config.toml
n_layer = 16
d_model = 128
n_head = 4
n_kv_head = 4
head_dim = 32
d_mlp = 256
vocab_size = 1783
activation = "gelu"
norm = "layernorm"
norm_place = "pre"
norm_eps = 1e-05
positions = "learned"
qk_norm = true
attn_scale = 0.264
bias = "none"
tie_embeddings = true
parallel_block = false
init = "normal"
init_std_qkv = 0.0538
init_std_o = 0.0668
init_std_up = 0.077
init_std_down = 0.077
optimizer = "muon_variant"
lr = 0.00584
lr_mult_qkv = 0.4
lr_mult_o = 1.66
beta1 = 0.95
lr_head = 0.00675
grad_clip = 1.0
warmup_steps = 0
schedule = "wsd"
decay_fraction = 1.0
decay_shape = "linear"
final_lr_fraction = 0.0
batch_tokens = 8192
seq_len = 2048
doc_mask = false
train_tokens = 98870000
steps = 12070
dataset = "wikipedia_en"
Each number is 128 + 32 x the weight over the matrix's rms, rounded and kept within 0 to 255. Layers, rows and columns count from 0. Numbers have three digits each.

# layer 6 attention query, 128x128, rms 0.0535, rows 118-127, columns 0-127
140150165126095114072147077130164120088090076073084180144099128075188141108157160080119118135172105157116065103156096127148121046160173109072081051113171146017193129160139152132112158144112098151111160162119103095074060113187103175161129110104114119098110174135156145091118123124180156072132158117168117166100095175108072170180063117046124167175179166174119061151132143119097141175117
138140150207144142139116170075148123088096192153126137138132175084155193124169137150102079141153110113087119147168131135109114130118123127128107138140084083153111172132168111090085080148163089099121095197169141076153148136192136146167101114176139119122144075132143100141139130175175135096088183118083094159143099167119136137080149101155117131153156138128103097117156113152070136159141
161115103101094154141152101141070114161134143103080115158124101135178107127092138107130138132103109135120093136104177128126140145114151069104128135118131175139187105119187141129131111151138103201114087119118098197105055149167140174128152127114104114126138147107157120146124118172125149165109102122164166120146100081142136162233111144156116181147084157078148096130175165143144154142142
167160140128156138099113140121084156109109174115139061148163077143079120157099164157146130163119122126158168142153145144100148153140079169183146110117132135188122101104125075162126107127132123118136153178114164093144173119112135132158140118134140161122143119111076118128145145135117103098103062105179145071159181112166151095092127129133094152139128128117067150074133105170122110111132
131160124128172115118118140137113080113076116127116106089156095113164122059151140100065137099139135098079104137148088099201092105112118161142194125105110138129078130109161118131126107146144063133117028149154144131097106145131130115137139067109112155128138088095123146173130123096121172148138134185127140127112102172087161095120145202157174110138070205194094130048078120122106124082140
113144150162079137113135103092114132123121149129070152187104135112122121182112190130145101174145118172192158117176100133127128126203102185149104072124114129139113160159119076190163124092116131213091099113117098123091064150108152199201106100086123119115110141090150129138084120157148081140139137117184134130113162103128102126160145112168117143125135093095117053146084133118156138111132
111125138105152105089122167096114148107143175201108136182085157089124117141181163117066087100141090162101105169148098165144181109131168154131097163120111083121118123152102105132164141146181059137096164072087125147114148125098183147038112199130096155113169129078115132157117065145137128069117138130057145093142110108153185116150147066147165090023186076103156133133168092153148051177121
129154166137110120100120109122097104088118110131131137069122086122139092096152152122147137165193102103065101141146098119187128118075140119173197032067145112118161113146111177146152099102076117199136097123107094087118110121145124125124138109061165134093099125130170156121122181105131160154144109117178138136116152147109100164107132142126142103136055168167101115125065101107077128143128
117139154136162173158112077116155157118128076158074168147185110132190139100100170091071089071108120124138094115099091165156162094171171100122105094132111123131134134103055116126098213161102123139093101156103129084078110142134111132082121151076100141110156106080182132180167121099098176141081165183097153166092101103133128157192099126150166157118114176141065110085169170061194119133176
093143103094077089084133093110155118141175111115115127087121121115146175132109128109130163125149132162131198167209115142112118113185144138109141098070139125092142120115090071119137131095148178155149108102136067151100096106153139154117130084179114095189134110098115123062124111162131110128080135115183129101137106106111181143155098140109069126096137157110171136055115113116135143135122
# layer 6 attention key, 128x128, rms 0.0545, rows 118-127, columns 0-127
121125145134117145133141081121220134072157074145108113159086122115199108119135178134143143117163121106087089140160123122087107096136179126071087076133119102031154109146106160115136150181090084125116174187116105098133127098177072151153152137128110106140078167132141167121107138107147130096139149089192122177120098170138092145129063136087114157102145151173119111145173174122114112182138
165110170153127133134121158105161123080106193116088131125116169103112119091163149160123032147142095100112145077138089102096105118100107137120110152148121088121084167098150145135128093182156077121128131139146173104136143100137163084162115073141122085101100095146152066131127121174137167142094167139107102150123116169137104123110184107144173115151168125104144123159121119139120154156120
153117109099101104140154142105159107162159105100128144099108114106212115155094157087128108097087130089094050104100185084104143131152166095106113126100074119114186069140119150082119152147135084191080080112132095148108111112137064118127159133101151094130119175104164130144097155186098184139096115127184137149140106079117145164154098139149154138143113154131126111116113156166146099136136
148117128119130186076176177144107138134059153101141109168128116138085122134125135124132083153130092087150177126086181138145167136148082153166169145144131120147121115107171087118116084137112118134158162158160158136103129115127156137137093080134147122155088085109073107114107122137092126137122090115158108093138150107170155103067113081117106118135150112154128154094156133173140156105124
126135147128175119105060101132097127106116097104132098065115129105171104113146102126143184132100156142079115169147084084171097124078130160163153100078110071150120110137162137178195128139122044122116077133155133155163131165110087110201149072121106156151161053145091147142107176103144178166136121157137145174110110157117097142114176181143114124079086155154116128100109127122121167103135
132121161092080118095145148105125147166155133108064128152062133133118091156107208125160178159083104164173090181150102168120093140176087154143094071147126148141150170126099084147151126113103164125085138150176079118114139111117118197179101098100142096128091147129171145135121141107159141132140150111131125191074106075142134151127120128119129156127144105150140094125141119119184139169129
123144146119133150104138164128099123105132185168097120187114162120125136128182141117076071126131128156093109133138113176163162145113139178122133128097102091091101102120080096139147126154160084102151117082121144112067125100140164146151124127170140167100160097089079169173141102166143116108139105121052137084168162114122127068112153101113146118084135116086167087124133091226129093170117
140131180105144164112157132134117119116177148134117098079126089084156115159120143144128129160109120052105095153177117129135090160087114187170172060072154101123138080146152142133135081119103123183117145134136098108110130135117101146122137114129117113146104151136157135146130177101094128144108116141215135165120082114095115171111138145153147110126095159163072159091053137118131148136125
100144160121182113129105121125182173124155115158097140091165142095159155123155157112102123067113141097139083157138152224117138156151189100157154130139115079122139135136020105129140218151132120156105143155086127103093128121110099132086135125130109126146178086101138158116168137091101164129132122160137156189127100100160162169138107119144089132079121170130086113078157140110167087162157
088103124159162122058135060127082101149115061068124111136153119149132108131132144084179149140217131124171191170175092101185172079116123154073150129075150141091145169146098109183110142100133188140196091031138121165092059117146168152157098124155099144133172067098117183091134123145158096099123120142137157027174180113107102141213136118133076112113171144070199098110158126143127148120110
# layer 6 attention value, 128x128, rms 0.0537, rows 96-127, columns 0-127
113134129119124121076103101145155128138142154116169112159138142113131170091176115115075139161081206142145164124070122089208125123127119162104150141115164192083123142109077102119162113123091151136109146122148148070155080126121133123154059109171055136179096184171141099107188146044155133099068141126102150160204167128136131133097117110106145101115069147129098076127156139146126145155097
122093129119123098159086119115090191110106157118115168084157114114193114133139147195146175136141111084145155148157126118147173118109134153097133147148183130165148140123153120112109112106148126174138145113084131165113130175107090073126122215201143122091104126068120141092092088141078124123162112108083194098168153069173141082143094188152107140118141160115121074108125154117068111156076
123101158180130152176115129103087065163109138102064170114180117166163171103162136122135109188083120116061154190116107162072174136121096120155137145118074125178139125167108112170080124138170151146128099111138109148145157109093157162113146102077174145072138124171130095177144113139101129119121097191081081130114110107114152088087120180164137158118137156195105112120098122107162114097159
166171089170108163195147138147152114126117079136115144133140116179184167099165148131166131139111178172091121152125124117117106199135137055087165135092118128121153095145136129156127123119141185203138120172098101153104145122156109142154068120163133116099109120126128065103124138123183089133071118110128139152081151142104123091166126130081096147178127124113105089122058145122062125095127
086138106146180090077199169119102094157142092106097121152200161133115166117130133113069145148119169104146168110152058122082136102118147165121165114123132140148179100144178111115088173111133106126150153133186131104184127096116139146093141175084137186118174072154127112184147126118109149126113096112094093173121032142094125100199097120167122152076136139144121130120142157120127161113122
129159155139147168141159146083123032131124098234094122146144089153141172100147144113158111090188152147073144118135115151093135111132173140131174112131130104068127153129076196092116119150103157107107184077133149135095148100148105162162063093173154103117093101140107121131116153111129122169134191123058148110119133120119186124119130115114087152195086131152100031089058135171093111141136
158076166088125084109174134107097150103194186146106139082119153120115126154099097150150136107126104137133090122181184116151140156100060121139159142149094144156165151140171156110130153133131104129120158134095163173087178169105116091036122151126115127180107110109127189107105117176076140151159079086133126109144140103188066116159142115149149085089098140164168194107087128122147136110131
080141137116125143128131131125158144102153105155145108194193082118121125100181116116122087133131139098152114113154159063153107124118113133122185119087147110118148094126156148172112098137137131155102141118128145113096104113151116094196109019131144058134145150086137124184118173121122148131182157150124064070169098110134106070187105131074094189113201109165077098089101174111106152108136
142145141202099140115161050124094109147118125097120163128165129115162089191150167110124115192090148159129130182091124096099171097070107200118128132143146132119127132098135046098092131163107076196130113145122134133141129118096095068071143140100133082104161064116065156105181121085138113102176065119168159122126159129121133127098117194151138146128169188177118162069159097149157125151160
131157085084131133092128132169109137164135128131178169155118083113101131087105133137121158149120134098172132158194106129157120085136082109108154115099093155123163087084120146159124083191167145168131133118116139088113137091153146079158169108182121100144144150097127133181108125113124109125111095078152145136128079112123115091191178162138122140090177145102107153113075117080113152106081
089152097043094113136083064150155076125137111146162150173106125164124115107125137103137115179163102150212124135146093149152117111092111117114188142107130096111102086144160126149105139109165157154162129071112134159123059127154156161129128070188092061118079150091179114151145114133161112130138143135134173112125076169071118106119123118113140140168112099140150143145100143181164099120120
125182116094112127095096120123187121150095136187183127130163109207151067108134127137152162130154166107114099145138126153121120125051135152096155155125111140100123120103145112085183071093194150146118117122154144112104124142162137172056090142153082058126108087118116092157089082090172105201153118109178111146112141095165078128137130134118198145139143141159117102065080143127104109108131
141106138125122140121099127160135139158127183107092138168127107109090127128112156116104109129063094119123158131127094068157167123127101154128112134150116094153129099149145140076130130127107141138125117087073133089148097139130168117120100119120109167118131119114108170119129092074142101127139095150142136139160179082161134092112117163167115163124153133155161123094133065122158098149156
117140151110170124151121172140144087113119124150134121107107161161167178108137132094165140135116155146110099110160134163101115109198087136108121141115117163132105111133141086151168112175159112150123150120111092146088109117119084159147136168140143096105138131146109119081117153152110094167121188142103091087174109180105110140143113088113068098092119146114190097153105129090128116150095
139138128153104181138150100125114161126091119132149110172113172130081112127112108104135068130117148147121124153149148141089158134117151133132126155135106141108112139155120100111134159123135109094160126138104103126104123136180113106117129164156140176139109098205143114175085153103113111155140159137111098113077118098115112176095123106137107112105123187162148097092160138129068111123094
092136139148120128108165094152190144144104084102129117149178129153118112127163141156148132045197130121148164118142131134153113068113161115155096164139122147107107113176170095079119163111174089142095172114157145161110163070127141084139032152156073110162129117124111136142187154118108133115166111126107148116131090127115105153124193116086170092100143112109128125094100147121186147098073
118097047128159112122137084152150148063161130108120158120090097158131131119099162107132161142124134088140076139119134093156148143201135072187147141107077139084138131154098143176150079132143189201118153100131120151129112128137188154139080151105119083046115152169142129105160110144137130099151155104132120152126138155084157138117149057071140125161088160084131134125128106154094141122198
087091110136154162163150109139165133145101087255101165139121142129198110069086158124129123111163167130159145139136107176110105159085131128114135177164125104116110133160095154136194135100164121185112136110150085157112113142189133089142072092116151098148104147073133130152107117170128105150109194103094087104097112117090162083128148044138130117116123117134147083117159155150123155113097
143136143119078132084061120146168084144142149163156161181174119077101082164145103130106179119146129113143149164185144143109158135136113112139102095115194123142119116143131111062142126083170098109120181091113146164063092126128140133117194108143094187134033136078115186181083105144142162066169128124081140057125179120154146126180129123140129112127128102159168095115140084130155117159152
075126149141180106160163087155113162150197084127132138163032163183137087130130095118167165139130136082081089107150132184170114199085118081141207171142151133121106114112081146133156065051174164162150087184141112134176111114134111038079069122120126077106120111170153141169141106094136140180173129062129122151174074126104121119109180156081120116149089168112127184148064111129148130069117
134137108070121143152118160125122151079163141126088181103103080170147100122161179222116138155142100122145121140179121137101153127146163080116143139120117117157214125130157156150123126111113153173154091123092096141096072096116148157094093158099086057079155149156101110087124179143156112138146145101150072167124114189142101113158132106145118105098119140086152133103143134067118170140117
090155138087137170150143148154114101141120095147115105083124114221110160115116123126126158092158085118145107095152110124114155111137112079115162153106148097151179156155134149168121131096148102130148141111181160200125150135181150138137118134112198120114149144081131124082190113126126144100155106093167125157145125103122115089156110086118117088078093157159174111161108129145116126100122
169136137132075105121127130142182183153168118094128132085108079152060100167104120085162125152123102132072095086138153126136087167133123096173127115150110132080133100160054144136159126107083109096149108138125141158164136123129118118165191172155173152159086150164102091117196108086123122149085132135121101171102126135125076113099184091125164189138092099107126122162121139107157150168112
128128126128092150173109160120054130083119079174114131063098145143156105080104110146164125097138080115082167172127112111183165115143148151147112166178205104160145157135116135137124128130163099181084138168174036134153127046164134175106050155103146115080146129122149117124128132149101184160153136117097133145127131090062111125143100108128122104059085098119109120121141138143112128075167
112112113096078105133105136130128136150131159138127127140058123134166121080103085133192107108108140166157105071119137085127143105157127117167163113105119105119124185136060139155082161083148111145122116111116137166160114108086110172154177119104134119129196158157092157150124124120074106124093107115143141204132137086165125146094099123115145130149181114149163175148122089160091144081154
096125158163133109127120139153126203124195142112130098064107144145087117150160081068151196156103152153129181135142063103118066109137147117167170130107125172130210118071109111116132139135101125116173120136101159122116092115097144155108154153125119157133117093128101185145151130155141100103102140088162180115075122129154085157112071223083133115150095148127108168131161091164190169142095
170115096174134078091155118114146175165120111145068141144136091122087097104114097112170111138085167137131121099185138099099134098194135108189132112148163093161158092113095095200101185110085130150160085160175194100063057151139170201125135135112090154095073122136147146103133169150131118120112118128186149134131148118078090151098075150133160132134117169138136113189109088148094123148136
103127122127163146159138112136178093144096140177106191113105125161155166161152111167135097154136124143108061138067129133101139134117139179119174135121127124100121160117059153179137104162193150121153115147092130115196180097156051109185103082124136123134091092151170108095065175127114090223120136175171098112155154116099109149113159168133062147224124169067112134138107103106104126119141
125126134156170118113130057204103101160135147104158162182149172095113133076157106160113086148153189126156131177161119155148141097137105149097132134072114171133126132155128101077136098102106138107111158106121153133089123111167179157096113116155121093117128141120079136139088101138119141154180134185114138147108173132145109125152078081142079084196122114111099112097118115107186132108144
103092179115074137178110124099141112095110197142081135117074153069113100124120119148138126084132103101149133175133186122135099087112147134149100156160169109180071152132096169099126090141137132094131113138071133156106154139111127145106126176063139136123075111112140125171163120198081117150138122107121123130164145114131178152142147122164126136151120099117183086128122213167124164106128
081109109128130128084129118129105143158143107048110164109162123151143125079081137112102073154136126132130152144120115162137181132142165163140135182125134154160155167102172157181125115099116118157140101157115144091144045087152115127122160131114081137132137066145093125116091155121148066124157145106079137111133144119167163101133113131155144087064129141136159144097135180124130084156119
146115147128105091094137120144137145164168065057181103215164098100130109121103079121196114166164157148087138113108144113146123135121132169140151151143148143104114127097129094086083134180172151113129078166106132060133119148166131114085177143124134175126145079126100156162116157082144169118077115110082133133142114187155130172075109114181124182112100158141171165141128064163123177140141
# layer 6 attention output (transposed), 128x128, rms 0.0669, rows 96-127, columns 0-127
173156173145121120161170151065063132128124103137117122118123127162147101120102092135176156144168163096151138117178114160113125176108130127149098112091164083174176128111136137108057152179155101111191139151107135094122125090160088080040190142091133124048128132084106117152102126160115127136184112106168135135067074111141084139156136157152080158158122117109133160149090100146107109160147
152116098157116136138136139158134125128141132101114141181137133107091134119134060101104118112096149163142106128144129145081108148142152086122114113172094112121089178127138130147153161165191114084102120165111114092082122133163088175161101118118072134113151110146124131067114150157169078167096171086131099142139137146102148140155152116082122162113166163099093119142156095137185143138118
094126155065184117044134115163138118101114047148166128207102129119098148145168143141149159085121127192160111113056198113147132111111149136052106115158167189110087092115156165105122145109071110135115170156124134086124086100160091074190122167154112169119140119105115201084100147098176155135129113114147093149072136171115112177119051093116142138161099117088155147143157144198086130149165
119113161101137165060128202147102140162089121138155086110053180096109110114146064099104126138114153147109123093125111137174141099105148166192130167187126145131106140150113139129158148184137077057112149116136144157094104138118136127103207130148095091099091141102081146152075125080076132146158102131088126103144151126173160091066136128131128153106083167121121153162174149149154151186115
116098128111078131090139095163114130144145119129197140132054089123150106162191130099214148151165094103051116175150183120113144190123135115113061124125135114077126098055121160115140086110107143124114116100113132127114094124154117146141073137142160123175071189173108135147051120132118136108167141089206123075172194165148136152100127072122122049145123103165180126183186076219097136162107
070096117151156144103109127107059148119138142092120145147151143104088091168100144159102139154049146137217149088117152144121132131134088113163111133100111154153109077151145117172128159127089112140148117144126152147107146151144118115158165111107113136111125103079101165121100173148103103109134077141147159144102168111154082086146117135182132128122102113089110179162176164083195126124150
135143083233091143126104121122132067115057101106081118152091157119075122084141199096127147113170115069171140134106083089124143091113162088128116134092160144132136160114096173144120137123136175128162063149176148112168141076137132162135131121100121153094082137064170156142171124121131120102102171177141111143132122147135142091101145124129096120164203145092100153131174145128156116140158
151109146128134158169148130114084110148113149179148127149106137170117141131097155131151135175091135153169156159124080203074151107117180138148071077170118140123097130152076074142131172090124184126089154118106138097163164121084115100049171215120131175111096127132118111098141057104136113169103093105115147167115158115184112150105123118159133102123072120066142123147117111129129123086141
156084153137136136129049137086158103184130150100165139146112136130131103115132086127119159049127058122114135122095140123158114119151155081119134144122124149160176103161186153156172165127131172090110142098107127118125115130093108172183155156111121167107139154152138141116098129178143127084084118114105089113144110112154071131159077105119175087119175137095106150192155137164079117109101
129124115149138166143127149116129158091168176132097114113168125156164113159122142065162049140174168064139118057139136125104163128134121126124121140103148134148126137150133086132092116102117142107118158114135173111136109144159158131110058144099124101134135129116108093124135104185143111110148119147117110121132109129165163126136114078166151121137075075111108111158127156163161120110149
150153128137216186180172135072147179126134175140073091087150074142176132143112085134141115130099149096110110156091140144143156124182115124137114061146131149153051133118136137138135125167088111063130105119152129084120203108147190084155084183135132174135199108126125097115077131122096188175097077174120146142103105115176128110170109128131113154105117127120059137059139130083089170134060
125100138130123166185163129121144149093186141122089093157104165093136136154091108181154077113117109168092118134137124154111162168128095090165151148131169119124166095172146188163085118201086139093145160160109114139163119130098115106148139125100091116086131171144181140109175139156072133115121117126113141114105092090072159093157150126104062090087149114096098120168156127064132120163104
115109126156138127098100095120158092113137086097131134115170145111136155150098086173158156097174126146163101091088125196122118105117120143119176109113134187154122174108142150132167158156114110162130111150156142170079157120115092126080146109123086103133127152134146092127097151162142105129122140136112180128079065171091150147099113115105138126177105144141052079171123182128135133114086
122156105117142110125174091100117157071170139182126152123128103079115119104161098170074111119145164087118164098104124122117090164113216109154117126116193090136172131118092146102140124076121140141113155152119134112133133103143097146076111156077158133177092112134121149093121145126098113100140074153154104170112153076121155134087157125100162194156131156110091159144141169170125108131160
130089128127165114133113140120133110173144127181144095110126089117214174122100146136118158113144117151141156116148135156140090148152158121111120162092182113142110178108124155143101081152139132137094134106132128126123120107097174176154104106108102106122155132071121107112145095085111175106120115093084123080179138150098114088173110149125166162121148093076109141133118127098150125151148
152131175164077168124114123111092100133096144154196104110099114153137151153134137097092178136096091149130094131159154127075102208111083120168133086117099070125192147148101196162194106141091174144147122122106136116169110151106104152129137087058145115124128162169115088103140109150166135120097108063140116100134145158143132120173041093156080132167136094097128107143163159102102109164193
129153188073154152150201153128161103127107107141098048152188124134072136095171155148080148130125136156127143089117134165117084106073097185116130117143157085162168090121151127118109163140152110043125119133103175148099135104096092092146176133145138139168172106091139104175099148145145116154152139154068091122089106114176092108116148174212127094127137084181148112137103129138113089104070
141144111095104134138115145087130134097154156028138101103175147117056124173118130165138152143104114162094124121157120129106180150121123149189141084097107153179135112135198102136086145091137124079148172092143168163110192114125109155153170149168061115135131119161116140108170105050120097132124051143135140082155148146132125151080110131148130124129115162121093116107080186130136122099160
106080117148152159159135143098127169152129122094160091115119143122142166128090155103120108097092115139142155142084072100107068113057130120163173153170092135090186147145130164179079157110093139125061093125170133098192135141144103125172121111110103109125168124165097147108205148121149196193119158093170096195093138106126069152135135152120111106107137177124148132098115163087096127028155
160133130156126141074134159078110115121108183127113092148154090081140139144135183129123091150170133166145105138115072123058153087161109171141071103120168127082182112144147096143123085201103145117089141084094191145134164073126104186142142130110094155168156141103115149117162099143114101114085116139162208117081123135165107113164112146114139105050189134163081138123143079154139107143142
235123114149084092130105117182176140145101106134162129110096169059123183108153104102146121090166150081121118137135107126111105119113153113140119133173188134069052144079117100128126122152155087058073179129121148110132142143132096090148146115129196187196121120103101117201149068128094140125128140156139182126117186082099153105110161134115107130114147124211080133154096141187095107129103
108136156146085087078083110126159156072075076152165165170066154086169088155155139099119116150139148127192177159145127162190101159100124126206079120159117129166070095094142119117142152167107122115142083125128137146115093109104139165155072114164064147172085073148107113157078121107119155093079137140048110090135170137095119161137180174126167158153174131115077186086136157107138147161126
113153124125124166138066171159111108093097069167148096111100159098139121134135158104116144095119172139223179107133126172129209090147105131133100148151163082100105143077170142140107111113126087158160110151121106158136138164122131142094088056113097172135171155124134095160084115121116147132107142078105138117132153156102154153149113141124103077144159159134100167107130068129154087114168
161127120066136065081183090090149106187140147128169092158130143101099119180192139098079123174155147174135146168166147099051130108130148137081112124120099162110160100123085102158145102155134133101148164102110099113154108143123136114146175169110133131105148171148024156132156067143108135148121095116155097121118144142221164174096117093127085100147142113206138124110100111086087094155139
137167145124134150100170091150161177091136088123151128087169116112099122160145152104132122189136114158140122140177130189138123108158102141121098137203167083106176113059168096087075101109123131083123144174126074079102137186071161123118153175178133165122112042169106109118082121079165103142159085141146102057159176146113124152103145164102110136127122149119158077107155105121064162190073
168142115112108087136113099118138133174151162075121159166159166059136135146093170192116094085160090114101092120113118144119173178112087129129080117147132103161110132148200187136143105155104091115061123115136123102119178145140122136106099122127102107166150133172137143134135113164144152113117147107062154138137073118110174095115132162107131111072171208109121092143122112127090110164162
067105138119122183113133142139156124144096151165159119135130184131117165144110192146102157118098119118128089175071162154112143132084118129084101189135100129097124161135155140086094073170161105089127130125123123180158146136121122137091159168147154110201103118147111116144126108081139115092139131123019116135130049129141170127120149084109136106154159065104133137104166134142135127114169
147165163163172105108137123137052164090157167092103134128183143074103101137113209119162160134075180155151121095176140154122112118118123126062101088084099160100125093133170126123157124122087112150181112137104114131064153121099132206098139153153126169143124135086106191123172156108133109106124095133082148179151112124126163096069111133066138182078092138126082160138094117147178120146121
159090109115145069153122206092145131143099187160061108109068100180115158095121122105138171122137144135111130072084135065124095100061151109119147108130119164107115149121151108142146173177144163155149114176113093084156114106097107078169169112103185110123068136118169131151185136139162134121125106138224098104161098141130145132093177187118150150127076125136121160153132144133082105088120
212083110127144097115123170092144140184129102115134112173157187164149124109153123135106120171137128132090135097134131119094103108167129099153133100110079178098164108077159073174116156143124149182101084104133101138128122153151160129102142113189170120172160058105138164085131129141127178137140099140175168119071060125154095117148091151116099125050137172114090123069149099064175113106191
187105141163122104134178148164131110081116108117156127177094130102128154118185111170126138104111150119118112130116114128067119101096147069118122082139140122108131145101140126113074164150126132098111160101133184135082166142132140127159069152151218143104142140113179081110161136086125152160121098178132113138115129158076109131127096085106097161195129137194079080199159089107101193142064
119109058133144155121161136067091141110126199155098132149084137129158099114161131126090142135171097150143179129113095126107074086195110122152130116116102133161157131124131106138143142093158133134095143129103160148131134136120160166168081111144160095066185166090174063127122104179158070148216130119200098142132099043061142145193178096122125138140136072147127065156176148086151109061077
# layer 6 MLP up, 256x128, rms 0.0771, rows 0-12, columns 0-127
138130109090200165175052156122137180063157135181117173125185138094144125137113073109127141123084106071101146092115134137153110108146111109117153104110152158166122190158140120126089105134116148129155157168171114151096138165178139135150139138096103087156120141180111136154114120127124131124094127085111170091108074138154119123182117110106129114134098109130144095057128162132084119150116
113138126170129161152062118167169112129091129132143081101161154135221112124146121108164107158132150170095150121124152175060069119125134134083100121120129164158134128126109094077176098195074161085126074164141113105190087160138141171103137098120104145087145157127083099088090158176081126155109148144089093143098116133157097121105131084200181148139135160132165133115122138126103082136120
145130153106120164112133106124168128078053189121180125123138124125105146148164118108136218150126096114173127099115126170135106078163150126176130110089111137155143156146094106136046103120098106156101178127174084104131118081144155188146117107078149159140059161144082143121171112104117154088078139102069193153076105076154132136175147233164093177171126177099118095072149061150097149097139
129079183183160102102094138136139106136058093127128158154095165110161143135153084077120140122178154124129153088177152168141101130072165152090092110118060182123153099059182115101075164190051153133143079139082173125092143091125123086149128103145175042152147105131118110108089151178090123172107087120110121186161078131131142144134114101157133142141140141125096173133116165201080176112193
191085159116117090137131193180161156122123147103177152249121158101047130150099125078129172123105097154094169130151165096137125170177155087128115147106060172149124103128134093138115132129123103084092197100089109125140099134108108170163091124073120158126089142125123128158127066125091091082071095139117174081152134091163149166125090157132079112115167106116173129122113137154091202117131
129102096118087129114145089090095182061155072186129116186105145209128122089176090155136143096147102136144095091119148175174119146057147128166163128099135163093121108169202108115116128066131108100162138149111144143175133149112132171138141111072145114093130167151130158063127147068082173113115165161107161095150110113101070114125146168148144128103161173165137073121126098148147136126115
180142164116142168161104058103132171025074140096135096165148186153099101148150140194067090115177105194072118116104105169116144142114142077087127105105162105071128084120141134193117145138103071171068201103080113093174109121182100127150139166173130091127104070137143176117171092096106109089071240166172104091190125135077131176161131141174091106144183105178150098063140144073098178161128
115124154148152163146056158121126156087111162226129164128140156117098155132145115100136116093110093151086119085120119172111095121141109114082158068098109124147231157133110140108080111130154129128110162088108085179167191137107135120215120127084134077136121122159102118133123180093092142134067145164190085100090146152143120167154127154153189118086122103178100124128126080119169101143168
137125134132151119101074134146122122082130134130189144138092114106127106112096157112120101111099140163170122104145116104144117126128126122140155124180118107103141153136159110162124139129108154093084160138172144179148119160141114175148147147123116087071165116128114122156135181099076131134151121095108105119186226081083125152210085091118117134129083199145127065123116128087130139111082
106076101059167080090169080147146103156114133193179154109071179088108116118105153130127098065133120110147095122067134157144133167103049081131109160159067136195140075118154118057156094157103119155128127081119096114164081176117210178190156174077171141120060123096083178118075145171112181135162160157081103111144111164125070177087143103193193156164129143133150118147181138187124127150116
113113205172157116115129145153135062143069111106195087149115096161164114150108103150076060132143124175091102126068162115156135175116135143121107185111142163168055134144128133161131167134108129123103146137110111155125075170127138099167109110126092115123135150131160139135131136130116173157130154067113116109113102134146048122108061154185177107150156134111127139114120176099074091186153
125183147156168125117171059096097211077125141090142196124192136103075122096087149153090093104117099153101095145125096117086211125105134112159172076173124183080142145139103099121154085115107105179125157147134104196146153159108192150133116169096073084134136153197135149140154133048045121091111095115099102157200135100141066142107122141104141120100168153158174052075112208124074150112141
179116148071121160113155129106113152075087163173070184127128145158134115168131113126090122126125118119180070126080168131137163160146138145115165188088107166125198170189134116111065130128080067118128134109101157174170127127080133070158109168111132064116075092133101190128172111139089144067108104119137122108114122132111078115121140164132119104143154123141141113118143147122160133128144
# layer 6 MLP down (transposed), 256x128, rms 0.0773, rows 0-11, columns 0-127
137120136109172132120126135194119133107191093165116173132163125097117146055119084153111124129064105162164184116146094132144134167212134155069172098122062096155179204063136101098144116104168093118189088133127073091137108166140122174109087110098147118116146098143082136067117083141137128133141105087139145106176102180128093136094100074146157132108194114154132098157156109101149144147144
070078141171137126112106135139155113149157127117111131131163127147109168118074158133116122113171147171085153136150113150153127146104101119101107058156098146112061090178157098179186064149142117118051128121137094103083135110121161108125089180125131153130212143116120132139129137108141180191107122149151144148130115092141141099142075209083143169158128117105136140116073127133106096112163
150125093101117112161168126080171144155071175138116110101090144083134088111136160144192157139165163116145067098078146101163173114102123099188119164140107105079136233135076168099085080088100081160177154132155181110138146131137130117089078120129209160113046100123202092141161166099162072084126141124150131136099165107159138118149128193123189150115114168083219060097112073122136126167099
132133134152107173110086150118157071092058120140102175176160181124154178150145074061133099134189098177184172107176137103144072077102129125144116142144134132072167118072122117117116148106052142159166081161102147081170117126079155171144176079095156065192083124119051122191139130097099122228064135102075183109142141088168161166121150149186093202108156106050076117097092209120045207084181
189118104151075142126050111100147167108147190145113138115141167102081096128114117094101110110096146092136140111151136149110170164121122134148084111132088148160127120112127169065131148119135142109135152119129129134100088123090120122147219130121160070069152071082123073108160143136090205169100101100100151105135131104170102132187149166158153096148157134125152153138095216156126165153118
139100138116096138069104152159179152176104156088125153099143146146197135117127145161142114150110134165122077106116133077077137126184159122154103175098153079121154161124110110120145106169100086180103142109115147095188075103090103094161133150101129088143110109064076127169126144125159100096151164134120093183134151123102126189110137103094096160138099118201122138135102143104139111111136
078121180098171184175097092090114102115067108158160187072139160219137107123124118132068118123105086193106160116100147176170125109045106169085139063098155170109140149065098123145129109172105157129080054099173151090161151145208098098171165129185137119127098106126147185196096094092095088231038134178150117071160133153155103082088137081154136191162156094153099117119121128135124042133136
124128110066123137103141091094128143137129097126125149136123092111151151101169131136140118149056152096118143138137172164151156163121145148107101162082128194152109112186152105146194123138161113113068091131108161156141139128124089094163128096134177162126134118171178131128145116125076103130127137089082133142187128186112096077134109107136201099164147105117108135181086090148083140123113
149118102084133111125162110129133118139168123146117141059176167146181161134131146122144132125147156141071159142110104129057133146152129117151092128123106129142107105095133152097140128131118162142135124123129109145103162125099134139133131114147143129123203110122170134120116119139158105135185089101163086137113147104140120156104145052107114063110142099147137172125069123102142147136137
095144142170139130077182176175140112201117127087100113157121104130115104096140072160126110144133161121121138106125115099119114118171191170160084216105143077141127106216109135098094139115102133137163072140065090125211122046102140121088110150124164105180153132137105130166119142125178107094175107113094112169097140128106152138098102098128121198109121122193141071104154020104157160096142
127137101079088135105064133133136191081123143153145149147130091147147124152145091178206101145145079153141114100151095110173142065134139102165111105139127151100134142157113114178115138122161142117105131113107115117147144072149132145108120105137139127089077125080136083187107149171122087149107083197175176135136125148082105138097193211101094115085077178127146159176150069144147143131109
144176094088092081158153107180123104116073070108172159167138182110107118099199131148171184156171142186160121161104042120086176107106158178130122152136095109135134085073068122088137089156117047145127107167128134153223117184104169169098068155122049118109113166171161195115139145116087082187081055108121092151142038179090156166130106175129166170146175084107184140089063089104165121062152